Weights of a small transformer language model: 9 layers, no biases in attention or MLP.
Each number is 128 + 32 x the weight over its row's rms, rounded and kept within 0 to 255. Layers, rows and columns count from 0. The size above them is the row's rms in percent of the matrix's.

# layer 3 MLP gate, 1536x384, rms 0.122, rows 1073-1107, columns 192-255
size [106 113  97  99 103  89  98  98  98 106  94 100 105  90  99  95  83  94 107 109 104  97  96 106  87  95 101  94 102 113 100 104  98  97 108]
[[155 168  96 142 154  40  87 131 134 138 103 107  69  68 160  55 100 157 162 120 128 123 146 168 183 124 214 172 115 170  75  93  70 178  76 117 157 120 168 126  93  88 108 118 168  61 103 112 104 139 108 179 162 131 119 110 119 183  93 133 109 140 111 137]
 [112 121 181 122 117 166 100 101  74 102 137  91 142 107 166 153 120 146 152 125 112 209 121  97 115 136 124 150 127  73 141 142 167 157 130 105 146 119 172 130 149 121 146  75 156  75 116  98  98 116 179 101  98 110 150  66 150 117 182 119  67 129 106 101]
 [123  99 122 106  85 147  86 127 122  94 154 123 114  72 133 117 158 155 119  97 116  69  88 143 138 119 112 153  66 151 125  98  58 173 128 121 106 130 160 135  60 110 104 116 192 133 121 169 121 122 145 164 116 121 108 113 100 100 150  95 111 125 208 146]
 [118  90 126 101 122 151 119 151 158 111 125 131  82  48  55 144  95 120 148  96 170 130 138 142 104 109  73 127 104 132 171 157 120  81  97 158 128 125 110 120 111  72 157 146 126 141 121 141 173  88 111 141  82  79 150  93 156 121  97 167  56 154  73 142]
 [150 160  51  87 105 123 151 143 150 153 159 145 109 118 158 108 127 167 109 141 174 137 118 131  70  97 149 108  97 109 159 177 132 178  65  81 184  97 200 125 142 107 108 107 158 105 107 127 120 167 176 165 105 137  83 136 150 166 158 124 156  86 160  87]
 [ 67  36 140  94 118 116 110 170  90  96 148 129 130 127 112 109 106 108 152 152 113 133  94 169  71 109 130  76  95 171 113  95 107 166 187  78 151 168 125 110 143 171 154 167 128 120 171 117  82 161  95  86 110 109 111  70 130 141 132 102  99  97 149 149]
 [136 127 146 131 189 116 111 164 114 128 118 112  98 113 151 141 147 162  84 108 133  88  92 146 137 104  79 121 134 111  99  66 140 139 200  68  97 126 154 112 124 155 159  80 117 206 150 111 172 117 122 155 126 135 109  92 127  94  96 185 127 143 144 149]
 [ 96 174 178 114 170 100 134  99  81  86  99 119 166 126  42  86  73 120  83 131 100 147 127 189 138 143 195 140 167 176 121 122 127 160  92 149 141 121 121 121 100 140 114 153 144 155  94 112 155 128 140 176 149 187  82 101 132 120 140 150 128  67 116  92]
 [103 143 112  91  55 165 111 117 113 142 159 134  81 101  97 107 165 100 125 188  98 107 150  74 123 128  88 148 105 145 157 131 124 151  96 103 123 219 127 156 110 126 148 139 136  99  73  96  79 184 100  94 182 143 136 132 140 108 127 172 152 125  52  73]
 [157 162 112 131  98  90 133 141 124  85 182 168 125 116 191 116  42 150 141 118 102 169  99 165  95 118 153 161 114  98  68  62 170 146 116 102  89  74 162  96 106 156 107  83  47  96  94  90 133 117 117  89 104 149 172 113 163 154 140 128 106  95 185 130]
 [101 143 104 121  90  62  67 130 104 137 156 181 143 120 132 169 119 120 113 122 118 136 173 109 135 109 109 129 149 139  83 159 104 110 153  95 151  81 140 150 165 129 137 100 105 127 100 111 135 119 112 140 117 133 137 125 118  56 147 154 198 170 119 139]
 [158 115 175 116 188 193 171 117  49  48 142  90 125 157 118 137 114 112  88 155 114 148 105  95 152 173 110  98 112 158 109 107  90 118 125  80 105  73  58 117 154 111  72 148 106  97 119 129 136 147 137 114 154 136 154 170 128 156 154  94  96 141 160 190]
 [139 113 109 143 168 142 151 151 162 144 127 124 134 151 109 145 130 193 149 106 103 117 172 129 175 133 135 190 134  59 139 128 108 100  71 143 150 149 146  85 165  65 127 145 140 137 109 125 189  97  86  94 115  90  44 153 171  85 130 127 120  78 141 144]
 [135 151  76 171 134 103  90 155 125 109 106  56 103 117 172 146 137 150 183  62 139  88 101 154  99 124  52 139 160  83 161 178 165  92 137 108 174  63 136 148 112  48 144 115 130 119 117 184 126 126 138 138 151 145 160 167  69  94 173 142 144 170 154 102]
 [117 146 143  96 156 183 103 115 133 119 110  90 204 103 139  76 167 120 128 130  79 157 113 129 134 120 190 176  36 151 118 150 121 132 145 113 160 150 181 115  76  49 117  85 138  84 135 166 133 123 145 123  90 189 136 131 170 110 194 132 182  77 113 126]
 [ 92 104 121  88  91  46 162 106 162 109 123  98 157 101  82 196 144 106  91 142 126 135 168 142 139 162 153  86  46 187 143 138 162 157 134 145 114 109 181 118 147 108 142 183 104 161 142 104 130  95 146 124 204  81 121 130 131  98 171  92 131 107 139 122]
 [110 162 101 112 217 142 134 112 184 112 153 168  74 109 142  98 128 153 112 139 121 119 143 122 169 170 111 149 115 113 180  86 148 181 105  87 113 140 115  63 182  93 138 132 168 156 128 156 119  94 125 119 179  97 116 145 107 113 150 118 108 144 176 133]
 [151 146  91 117 159 129 129 156  71 119 108 153 131 111 146 188 133 130 102 118 114 174 194 144 165 103 114 178 198 124 119  84 112  97 132 108  96 137 157  56  88 139 104 125 127 160 119 100  89  55 135 140 123 163  74 139 115 158  75 120 170 153 124 139]
 [108 124 157 206 145 149 105 102 139 113 165 159 136 124 168 144 119 120  88 177  95 104 141 140 123 136 108  70 168 147 101 134 178 160  87 174 136  95 191 131 128 121 204  86  87 108 112 135 104 117 130 122 130 141  69 177  77 153 118 144 108 173 112 163]
 [101 110 122 131 162 107 139 154 172  97 147  83 147 102 153 174 145 133 133 139 117 119 138 176 205 121 175  94 161 140 196 125 107 158 137 184 116  91 169  81  94  81 157 160 102 161 125 141  78 104 144 163 158 155 167 117 145 177 140 112 106 107 164 150]
 [155 117 117 174 162  86 162 111  89  97 153  79 152 177 125 125 108  81 114 141 138 142 127  81 129 145 168 107 150 148 114 137 115 142 135 180 153 106 162 120 131  85 138 135 119 161 162  64  86 123 180 181 123 152 140 159 127 132 120 136  97 131 118  65]
 [153 107 149 112 150 129 125 121 105 172 132 150 133  98 108 101 156 115  74 128 114 157  95 120 118  87 159 127 138 111 106 158  99 155 129 145 119 108 171 133 112 176  97  88 139  86 106 115  91 119 125 111 102 186 111 111  34 139 107 154 162 155 177  87]
 [117  91 166 125 162 124 158 119  99 109  84 155 197 121  92 160 116  68 202 163 130  91 139 118 132  98 119 145 107 176 137 181 115 148 175 111  68 105 128  80  65 193 125 152 181 132 108 105 121 127 153 149 110  78 127 103 175 144 108 136 151 139 211 106]
 [133 181  72 148 110 149 186 147  99  87 126  52 152 149  75 165 108 104 152 130 133 141 105 130 115 145 123 137 107  78 120  82 140  99  60 104 104 107 117  81 142  99 136 115 142  86  89 107  62 163  79  65 175 123 141 107  73 148 141 154 143 147 165 148]
 [143 131  78 138 111 139  95 116  80 173 155 110 167 178 130 149 135 143  94  95 124 145  63 137 101 148 127 131 113 131 137  82 142 116 134 114  82 141 113 166 171 110 148  56 184  99 143 136 105 161 143  80 130 117 170 140 121  83 133 137 129 108 153  79]
 [139 119  73 139  63 132 137 135  96 130 146 106 112 130  92 217 127 165 185 119  93  99  94 161 120 100 132 188 153  89  68 147 123 139 129 129 113  81 148 134 159 155 136 138 175  88 108 119  82 144  80  90  96 137 101 139 131  91 105 162 134 154 108  95]
 [113 147  92 135 166 128  63 148 129 175 112 157  99  91 137 150 179 164 164 189 135 107 158  85 153 107 105  68  99 123 134 142 139 172 156 146 102  98 144 106  94 174 102 106 102 160 177  88  30 101 106 117 131 113 144 125 101 135 135  49 118 130  86 164]
 [191 149 146 135 138 110 104 128  93 127 144 162  64 101  98 128  47 143 154 175 135 101 121 121 107 113  55 184 151 130 106 135 191 130 158 150 140 106 117 120 145 155  55 187  86  83 157 173 152 109 111  99  78 182  97  98  73 126 134 148 184  42 142 139]
 [176 196 149 110 220 158 177 177 168  96 140 109 158  86 103  62 122 208 140 145 128 164 116 164 102  85 155 167 172 153 136 154 173 124 165  78 175 148  98 132  55 151 133 105 121 157 132 195 101 156 142 100 122 147  96 130 122 150 165 125 113 110 113 123]
 [140 147 156 186 133 107 143  87 109 127 157 145 147 101 115 106  82 147 147  91  82 148 196 105 179  99  88  76 117 157 131 142  47 133 115 120 115 140 113 163  54  85 125 129 126 162 226 121 131  93 123 141 106 104 137 123 116 128 133 151 143 110 127 107]
 [118 165 163 142 115 106 151 106 141 145  99 150 105 132 140  67 139 135 167 116 151  81 121 101  70  87 128 123 123 142 189 180 110 105 128 127 129  71 118 100 111 165  96 133 107  91  91  60 145 146 189 148 125 123 169 162 125 129 104 133  47 138 174  85]
 [167 130  90 168  61 171 181 155  96  83 121 113  85 150  72  96 126  53 172 183  99 124 157 147 120 151 128 200 175  91 167 112  75 141 195 111 133 103 139 161 115 120 100 135 135 136 169 117 127 137 168 116 146 144  89 178  59 112 103 159 128 109 110 131]
 [ 83 156 127 157 135 116 105 170 124 143  80  73 101 165 121 169  54  92 131 132  76 129 147 102  97  91 101 167 100 130  98 169 196  78 132 136  87 102  62 130 119 152 121 113 125 110 164 109  86 119 136 102 174 133 202 168  91 197 124 119 131  88  99 153]
 [102 138 158 151 125 132 125 136 103 160 122  87 102 143 102 210 101 160 142 139 133 181 188 141 125 149 117 125 197 111 139 147  86 117 117 108 121 161 141 114  73 181 187 128  93 119 107 201 103 189  78 102 140  95  66  94 103 136 157 138 179 140 151 150]
 [ 96  94 104 156 136 119 152 124  54  93  89 116  87 159 143 110 151 116 108 156 101 163 171 118 199 188 127 116 117 111 140 113 137 136 151 176 185 126 120  95 183 156 173 158 116 158 117  71 141 139 128  99 145 111  74 180 145 149 114  82  57 133 108 170]]
# layer 3 MLP up, 1536x384, rms 0.128, rows 1073-1107, columns 192-255
size [116 110  96  95 101  88  98 102  98 104  94 101  99  89  98  96  85  96 108 109 100 108  92 106  88  95 103  90 106 107 102 108 104  97 104]
[[136 122 130 170 139 132 149 170 183 127 112 167  31  79 129  48 135  91 148 123 140  98 134  96 117 136 124 137 122 135 134 155 134 203 133  92  79  81 216 121 118  99 121 110 155 125  99 123  78  94 147 113 132 169 125 119 108 118 126 116 120 187 164  78]
 [103 141 128 115 109 171 143 127 103 103 158 148 113 170 136 130 123  81 165 127 105 105 168 118 126 155 184 110 110 113 111 115 124 121 100 146  99  89 127 117  64  89 202 144 134 152 119 162 153 143 102 106 162 158 123 125 137 136 135 119 140 115  78 154]
 [163 119 151  81 101 135 147 160 132 113 140 100 150 128  64 126 133 126 176 159 152  62  67  96 142 175 140 173 166 156 146 133 120 129  69 119 181  82 156 128 162 174 110  98 187 164 116 167 126 107 142 137 142 219 144 159 105 149 166 145 138 107 120 154]
 [ 97 148 122 113  72 137 105 130 155 146  95  90 165 105 173 137  95 106 115 151 103 110 140 138 165 154 110  92 110 156 146 175  70 162 165 131 188 126 137  81 148 139  62  70 161 133 122 140 103 163 164 122 118 128 142 157  97 140 138 133 182 100 148 109]
 [180 104  92 108 159  61 154 181 161 163 165  66  73 158 104 169 109 100 104 139 188 155  79 112  96 107 139 169 117 152 168 167 101 122 124 102 142  94 123 107 190 101 151 130 171 121 148 111 160 130 135  83 144  92  86 116 118  94 171 180 126 132 115 137]
 [136 156 160  75 144 144 125 137 159  81 103 163 139 161  84 122 141  71 111 136  57 171 143  57 144 152 146 103 129 137 139 191 151 119 105 159  81 159 112  97 103 136 155 129 127 125 179 132 133 141  97 146  89 134  76 131  89 155 170  91 105 114 117 135]
 [164 145 191 173 145 126 137 199 129  57 141 143  42 126 101 109 192 122  55 126 157  67 141 108 108 170 155  31 126 127 164 173 161 150 162 119 121 144  94 138 113 164 118 101  92 182 167  96 130 150 116 165 119  92 114 117 152 102 132 133  65 116 125 138]
 [184  82  88 107  96  97 121 139 148 163 145 156 111 212 162 166  85 103 182 144 157 119  93 181 124 128 165  73  97 105 109 160 108 162 146  79 152 119  95 175 134 135 138 137 151  91  85 147  92 145  75 108  98  55  80 108 124  95  89 130 150 139  86 134]
 [155 162 170 116 181 114 102 114 126 162 187 128 160 191 136 133 178 201 102 160  98 158  69 157 148 170 155  82  94  94 129 127 153 124 127 178  98 108 142  75 143 193   1  95 121 184 160 129 125 124 117 105 167 113 171  53 141 137 121  96 161 147 154 167]
 [169 152 157 134 102 122 110 115 105  78  86 156 120  88 133 113 123 103 106 138 105 172 141 145 106 122 109 131  87 201  81  76 119 138 170 200 113  99 227 115 155 169 161 101  82 143 127  82 138 111 156 163  82 117 149 137 105 158 153  80 172  58 106 148]
 [138 120  94  59  99  60  74 147  96 130 127 128 150 172 148 176 139 170 118 103 174 130 104 144 166 110  91 130 155 167 111 166 115 155 119 146 178 115  75 154 111 182 183 115  98 160 179 112 142 110 142  99 108 103 123  86 159 157 129 190 109 147 117  73]
 [130 117 138 116 109 146 186  74 150 100 103 133  74 106 179  85 121 124 129 139 128 125  95 136  89  89 132  51  61 110 140 103 145  85  91 177 119 143 189 136  75  91 143 153 162  83 124 143 152 114 106 122 143 110 183 109 139 113 158  97 107 105 216 109]
 [ 96 107 133  86 122 103  74 138 145 153 159 130 165 108 142  80 145 158  77 118 118 101 128 164 126 144 131 166  99  77 130 140 158  94  42  84 116 166 158 170 123  66 154 161 142 112 101  79 131 135 119 202 173 110 163  88 130 155 112 137  93  87  98  91]
 [115 117  85 104  79 151 153 131 107  95  85 142  87 169 152 125 167 139 175 131 139 132 149 141 162 139  86 138 186 170 134 150 208 143 127  82 104 155 131 116 164 121 112 160 160 151 113 128 135 202 103 110  76 118 114 178 115 137 148 113  75 106 137 190]
 [ 57  98 180 113 132 156 148 158 152 168 153 140 143 128 135 116 135 200 143 167 103  70 118  84 131 190 136 155 146  56 121  73  94 123  90 148  70 124  73 165  84 149 116 132 112 114 101 118  56 152 125 113 126 103 159 129 120 113 150 128  72 182  74 131]
 [110 168 146 157  90  97 168  72 107 130 180 117 109 128 144 214 108  81 138 121 115 121 164  65 177  99 131 123 163 158 147 123 128 128 134 146 165 139 116  93 161 110 114 178 128 113 117 150  36 182 135 147 177 121 130 212 100 127 118 173  98  72 101  84]
 [ 77 139 153  99 130 179 113 162 145 154 139 167 131 154 101 102  91 144 156 126 139 143 101 115  79 133 106 150 160  88  56 138 126 137 125 108  79  91 137 149 143 139 136  63 132 108 107 111 235 119 118 112 109 146 110 182 101 128  76 134 184 155 103 150]
 [128 100 121 133 156  90 114 143 143 135 128 126  99 125 140 150 122 135 146  71 136 108  98  50 127 145 118 176  81  74 115 148 130 131 140 154 120 141 116 122 104 163 168 154  88  99 145  68 131  69  98 169 135 101 152 120 145 144 139 146 150 120  77 108]
 [134 120 102 103 135  82  86 119 145 111  67 100 123 109 183 112  87 144 133 175 142 157 213 106 151 111 111 181 139  73 130 183 168 136  81  90 121 136  98 110 165 126 141 182 138 151 187 105 124 106 154 119 138  84 135 198 145 192 174 113 185 154 122 140]
 [122  87 147 129  79 174  97 164  79 126 111  53  76 184 120 175  89  84 149 168 187 140 110 164  83 139 167  93 151 153 135 103 132 133 142 152 101 135  64 151 108  74 113 158 120 123 127  98  97 117 193 129 130 135 105 163 111 178 166 108  82 104  96 147]
 [165 117 134 191 162  97 121  78 114 179 139 175 137 112 124 118 206 145 155 157 149 164 112 135 100  36 185  74  99 169 125 160 149 123 211 127 107  58 140 141 116 124 173  97 151 172 121  60  97 124 124 134 179 132 116 139 136 136 105 150  71 110 154 141]
 [129 133  77 103  85  99 105 147 115 155 115 120  94 144 129 129  97 116  69 154 105 115 119 138 114 157 168 116 103 137  74 137 122 116 120 146 147 104  95 102 192 126 127 145 111 138 121 124 119 146 109 159 165 155 149  56  28 153 112 130 152 137 116 136]
 [119 124 100 160 108 102 163 108 134 126 130  97 109  98 135 166 133 127 142 137 151 104 148 171 116 157 143  96 105  79  69 111 151 181  73 145 158 158 116 124 172  28 140 107  99  71 143  81 117 110  57 126 125 190 112  78  92 181 115 157  92 192 138 162]
 [163  74 119 116 141 136 100  95 111 115  88 140 176 158  95 146 169 122 112 161 103 144 118 113 119 161 119 112 149 123 122 154 153 118  94 168  90 136 119 113 126 160 131 117 171 159  94 101 104 178  75 112 114 150 168 137 154 137 212  84 134 109 152 151]
 [ 64 115 129 132 183  74  82 131 186 107 151  49 200  83 177 135  99 105 113 108  97 155 102  88  70 110  39  74 120 136  81 150  94 117 139 128 117  85 141 165 113 133 137 138 167 128 104 152 113  87 139 104  82 149 136 133 182  82 109 134 170 153  80 165]
 [149  77 144 153 105 108 139 127 110  97 147 189 126 119 136 114 157 137 134  98 112 171  42 142 123 103 114 147  68 170 158  82 158  70 176 101 104 189 112 129 138 115  52 188 123 162 156 190 153 139 137  92  88 158 118 191 164 114 140 164 155 129 109 110]
 [133 126 133 118  91 182  90 106 140 126 125 128 177  99 122 120 118 122 167  95 133 138  70 148 103 127 186 134 128 175 105 178 122 179  93 121 109 121 171 107 142 160 124  72 181 105  97 147  73  78 112 100 224 160 130 155 186 144 169 106 152 168 139  97]
 [136  98 143 164  68 144 174 136 114 132 126 145 115 141 134 150  77 182 169 170 117  68 146 140 100 126  53 163 140  84 156 109 150 101 140 123  39 102 108  85 167 130  82 109 109 142 210  87 146  72 172 111 137 150  88  99 146 141 156 164 168 140 199 173]
 [ 82 155 148 117 150 133 145 115 143 166 112 130 109 134 112 199 184 138 131 189 128 164 143  91 118 146 116 135  95  81 132 130 125 121 136 102 138 130  22 171 123 111 186 135  88  91 194 142  63 139  89  95  74 156 133 153 203 168 151  89 109 134 126 112]
 [118  98 144 141 149 100  97 146 137  87 125 132 174 125 138 131 144  72 134 109 171  94 146 139 117 201 157 114 126 124  91 165 122  97 125 160  72  92 158 121 149 127  92 102 127 162  52 101  98 145  31 141 168 181 132 107 119 120 155 128  94  92 159  72]
 [126  95 106 170 112 157 128 105 156 136 162 134 104  69 127 140 151 104 149 186 128 136  77 173 102 134 131  89  96  82 111 143 122 129 173  66 147 145 101  90 118 140 206 106 137 131 162 142 132  97  90 143 108  87 146 204 100 103 112 112 117 177 112  93]
 [117 102  71  89 100 128 139  90 178 113 142  95 129 180 129 127  98 102  98  91 114 176 104 152 123 142 197 191 147 132 123  96 142 132  93 153  90 135 152 130 114 132  91 148 154 115 146 175 154 134 143 116 139  72 160 139 150 114 151 137 116 155  84 164]
 [166  55 124  63  88 147 125 164 138 149 160 162 163 123 172 140 128 147 121 137 147 152 199 103 114  76 114 186  88  93 174 131  57 241  95 158 116 129 120 178 111 118 126 134 130 104 149 138 200  97  67  88 119 140 110 157 149  94 121 141  97 145 131 112]
 [133 142 137 141 172 124 120 120 148  92  92 150  86 139  97 132 197 168 163 148 110  81 121 167 114 179 145 103 187 116 138 126  52 111 129  67  89 163 101  69 122 121 149 138  66 113 105 145 156 104 124 141 139  60  97 134 112 116 129 104 137 156 113 153]
 [147  68  65 126 170  75 140 111 125 183  76 128 117 111 116  75 124 160 115 111 115 130 127  61 128 117 106  97 112 137 145 157 138 162 140 124 134 165 168 119 128 146  90 118 128 150 196  88 128 124 154  75 153 125  93 143  90 105 199 135 103 100 115 128]]
# layer 3 MLP down (transposed), 1536x384, rms 0.12, rows 1073-1107, columns 192-255
size [110 111  98  99 101  87 102 100 101 104  97 104  98  88 101  99  79  96 103 109 103 104  95 106  91 100 103  96 107 106 104 104  96  99 105]
[[134  87 156 177  78 108 145 161 177 103 147 148 151 197 157 153 161 160 107 132 156 147 126  85 130 130 169 157 192  65  72  62  80 150  67 141 123  99 113 135 124 114 157 117 157  99 139 127 159 176 125 178 145 151  92 179 108 120 140 121 138 154  90 170]
 [112 115 149 166 115 137 133 127 160 154 114 104 148 147 130  97 127 107 123 123 139 136 145 130 148 122 140 147 139  58 168 119  95 121  92 141 137 186 112  68  90 123 174 145  95 127 159 145 142 128 137 141  90 116 157 157 131 163 104  72 103 153 132 111]
 [108 104 159 181  81  96 145  57 170 137  79 112  75 120 151  63  82 123 154 151 112 174 131 154 143  91 149 179 106 217  71  90 174 132 129  95 143 220 155 131 134 132 129 111 164 120 143 113 149 155  73 127  91 119 100 110 109 158 158 105 162  91 144 160]
 [113 105 226 120  98 142 124 132 101 102 110  76  94 102 193 160 100 115 109 141 177  90 124  71 146 144  79 148 100 177  58 134 104 120 153 172 102 118 136 125  99 141 105 211 134 151  84 124 157  57 161 125 140  77 161 119 117 152 105 161  80 118 121 122]
 [130  82 156  83 141 135 154 159 151 128 152 125 150 159 180 100 133 146  84 182 180 203 143 161 136 145  71 106 130 127 188 132 159 160  89  93 124 195 101  79 163 161 110  95 102 124 127 146  88 130 143 159 176 108 123  97 100 163 139  88 134 166 186  52]
 [118 109  87 180 208 148 118 153 152 115  95 101 135 164 117 145 115 167 153 134 100 144  63 163  94 155  96 147 166 109 174 162 138  96 138 165 159 112 186 112 167 143  98 118 143 134  83  98 155 138 182 120 117 150 118 143 117 139 174 172 178 184 153 111]
 [129  85 177  74 176 117 136 164 197 135 134 173 182  77 176  61  91 131 113 106  99 150 152 109  80 110 134 108  99 178 114 126 155 146  92 131 133  56 117  73 155 101 164 154 123 120 162 119 112 147 100 101 124 155 116 157 168 140 218 144  93 194 163 145]
 [152  59  94 107 139  92  80 171 137 160 117 107 147 147 164 128 161  91  98 144  57  97 112  93 154  66  98 118 107 109 168  75 191 105 160  90 147 152 104 115  63 182 133 106 142  96 153  94 149 125 119 111 142 128 106 185 104 136 104 151 120 111 196 116]
 [122 120 162 122 116  98 126 138 155 100 107  97 102 128 124 143 136 148 121 115 180 114 160  94 132 171 136 125 135 103 109 189 152 122 117 112 107 161 122 119  87  96 149 108 110 123 104 115  99 115 139 127  97 140  78 229 181 124 121 100 100 109 149 131]
 [122 151 120 161 124 118 154 114 132 132 133  95 194 111  67 168 166 118  94 100  85  72 173 133 121 107 110 147 150 115 153 129 133 142 125 134 126 117 150 107  95 142 123 108 131 184 141 130 117 127 200 151 196  95  66 141 146 100  84  82 123 113  86 148]
 [160 134 138 155 147 185 146 159 137 116 144 124 178 157  92 124 137 153 116 128 100 126 121 139 127 160  88 147 116 113 145 142 162 175 132 147 104 159 148  98 162 142 128 154 127  95 152 119 153 109 144 169 130  88 148 155 131  44 122 122 174 109 114 166]
 [178 144 107 162 139 188 147 163 118  93 189 125 111  65 118  96  99 148 134  90 196 117 140 159  85 180  65 106 149 143  85 174 144 137 125 157 157 155 123 172 184 145 100 134 132  76 110 173 160 100  96 102 121 167  78 158 150 113 111  97 139 114 120 130]
 [123 135 164 131 129 155 144 111 112  94 124 114 130 137 125 120 149 151 154 165 124  82  78  99 171 133 104 105 169 149 132 156 125 122 169 131  92  59 239 148  51 117 207 150 128 150 163 118 151 106 115  83 148 165 132 189 178 138  95 152  83 181 165 129]
 [120 119  95 190  92 140 194  68 107 109 144 111 176 101  78 140 109 167 100  82 190 124 150 128  80 104 114  76 125 141  82 165 136 150 146 118 153 169 139 162 122 151 130 129 119 124 166 162 123 120 164 144 167 113  78  50  97 109 139 110 130 146  74 110]
 [158  79  78  74  82 133 107  81 110 110  91 133 103 182  99 163 114 124  87  51  93 100 158 118 102  83 153 111 142 145 164 143 159 174 172 141 105 146 197 207 182  96 123 138 187 148 118  76 106 164 101  96  99 140 164 151 149 124  85 170 138 100 123 105]
 [163 102  58 107 112 135  87 105 152 120 129 130 187  82 164 119 143 120 149 199 161 139  84 105  56 123  96 171  44 134 106  78 166  92 109 141  92  93 142 173 177 128 138 105 107  76 145 121  82 107 152  70 149 130 139 117  72 128 126  68 149 153  77 118]
 [160  89 122 134 117 130 196  76  87 111 146  56  69 140  92  87 123 125 170  71 111 138 120 111 117 111 153 177  84 120 163 133 133 132 135 138 118 133 143 160 101  87  86  96 167 153  87  89 112 150  81 105  88  93 106 112 131 115 171 209 136 102 146  92]
 [190 124 170 100  83 189 120 122 125  92  70 116 159  95 112 129 141 114 182  95 175 107 138 153 119  63 134  80 167 130 131 162 135 149 161 108 152  97 168  92 133 157 112 117 153 134 116 137 158 162 118 128 104 162 132  88 151 107  98 128  74 103 123 143]
 [124 121 167 101 153 123 114 106 143  96 142 132 154 164  90 120  98 160 136 135 137 121  72  83 159 133 148 139 130 103 144 169 141  41 147 102 106  42  68 139 164 173 162 143  79 108 129 110 202 101 100 137 160 126 175 109 112  92 134 127 164 111  65  72]
 [127  42 102 182 150 101 106  92 193  84 128 111 122  78 164 169  89 130 106  73 151 137 142  97 105 185 154 107 115  89 138 148 122 161 109 132 178 102 119 109 142 146 123 111 120 140 140 122  74 218 127 146 119  97 173 146 140 165 177 155 117 165 122 117]
 [104  96  87 167 124 156 125 143 145 111 179  93 131 134 188 161 118 122  91  96 110 149  78 124 101 126  63 121 187 119 120 153 105 111 108 173 122 125 114 182  88 120 123 148 135 119 166 125  41 177  83  69 135 116 125 149 130 132 188 127 129 171 115 130]
 [186 155 137 127 162 127  97  65 127 152 135 196 139 118 121 120 141 147 152 125 198 136  52  98 163 120 177 123  62 128  89 114 111 130 100 120 119  89 143 113  90 127 145 197 139 117 110  94 132 110 131 136 150 119 149 105 157 127 107 145 101 175 115 122]
 [114 177 132 156 101 120 147 132 141 125 112 155 123 157 124 147 133 148 172 156  92 117  92  91 166 124 152 158 122  69  71 127 160 123 110  84  56 130 163 135  93 162 128 127 171 136 126 111  74 130 148 144 155 110  73  82 107  73 120 166 125 118 122  31]
 [153 150  76  53  88 147 172  70 124 160 136 190 158 133 160 175  92  97  89 191  99 117 191  75 141  88  89 148 126 123 139 183 116  88 128 167 136 137 119 179 116 162 149 133  98 135 107 110 123 136 118 112 144 191 129 143 161  82 113  89 126 128 149  99]
 [173 138  27 140 115 107 152 157 150 151  97 109 111 122 162 112 144 171 131 107  88 110 216  97 162 190 148 145 107 145 135 172 176 103 130 140 144 131  93 123 126 131 110 164 109 170 161 130 201 107  84  97 147  60  99 131  76 142 108 163  72 106 159 166]
 [128  67 151 102 113 114 117 133 175 111 138 172 106 102 148 115 105 154 136 112 139 153 160 115  72 123 143  91 121 115 112 128 130  86  98  77 157 113 210 108  82 126 129 145  67 125 117 115 106 166 116 131 136  59 193 131 100 161 104 117 148 152 111 112]
 [186  91  80 125  97 111 100 175 133  72 114 178  92 150 106  66  96 187 113 151 132 133 163  89  80 139 171 123 118 112 134 171 124 190  66  67 114  97 153 111 141 115 117 166 144 146 125 205 129  75  87 148 195 124 141 128 190 120 146 129 181  81 124  88]
 [102 105 122  69 136 164 147 160 145 180 118  68 130 159  99 165  97 123 127 133 157 143 113 133 107 112  97 136 150  94 117 136 141 109 145 127 172 108  59 104 113 176 105 109 135 109 165 157  97 109  98 112 128  82 105 128  92 118  95  98 204 105  98  56]
 [151 137 121 140 137 127  95 116 119 122  79 140  56 190 121 178 140 100 109 173  81 143 195 136 135 110 204 157 104 165 106 142 181 115 137 111 134 139 128 116 140 154 172 209 140 139 172  83 112 133 153  92 123  82 133  94 149 152 107 126  69 176 172 125]
 [145  75 118 128 165  66 154 138 137 130 165  87 139 164 112 156 186 164 115 155 130 132 116  95 154 143 115 149 198 141 147 107 198 142 106 149 136 166 158  76 109 162 117 170 139 154 101 203  78 136 120  98 119 151 150 127 101 175 135  82 164 209 154 143]
 [129 111 127 139 116 147 155 139 126 127 182  95 113 128  94 112 143 121  49 113 130 123 122 132 156 153  79 146 105 127 170  89  72 136 128 159 129  79 180 120 108 104 144 120  88 122 142  73  84  98  89 137  92  95 115 113  96 140  86 123 110 158 161 129]
 [134 156 112  98 112 169 147 175 124 107  82 105 167 141 142 115  85 169 132  99 194 119 117 158 120 139  85 107  89 119 126 170 100 145 153 100 146 187  75 134 165 138 140 135 147 123 210 142 148 132 129  95 138 192 141 117 173 132 110 129 116  83  66 126]
 [ 91 218 150  82 117 119 135  97  95 135 121  31 132 144 153 189 103 174  95 158 116 150 135 119 117 158 108 162 156 118 137 160 167 135 118 108 129 111 173 125 115 157 154 149 128 138 127 103 162  98 126 187 136 169 134 178  82 184 115  82  94 135 114 129]
 [148 126  76 100 102 130 126 155 115 170 141 149  76  92 122 156 101 136 129 118 120  96 124 136 102 127 115 162 186  95 176 170  95 149 133 117  77 149 151 142  98 150 114 170 141 141 151 137 165 131  75  44  50 141 123  93  84  71 136 121 176 101 194 143]
 [118 109 164 101 178 128  92 123 175  84 191 162 107 159  79 160  77 119  90  90 169  88 143 179 138 128 124  96 157 150 136 121 178 186 153  82 104  89 161  91  90 119 124 105 177 104 111 117 189 106 104 125 120 138 125 179 121 127 100 172 107 166 158 160]]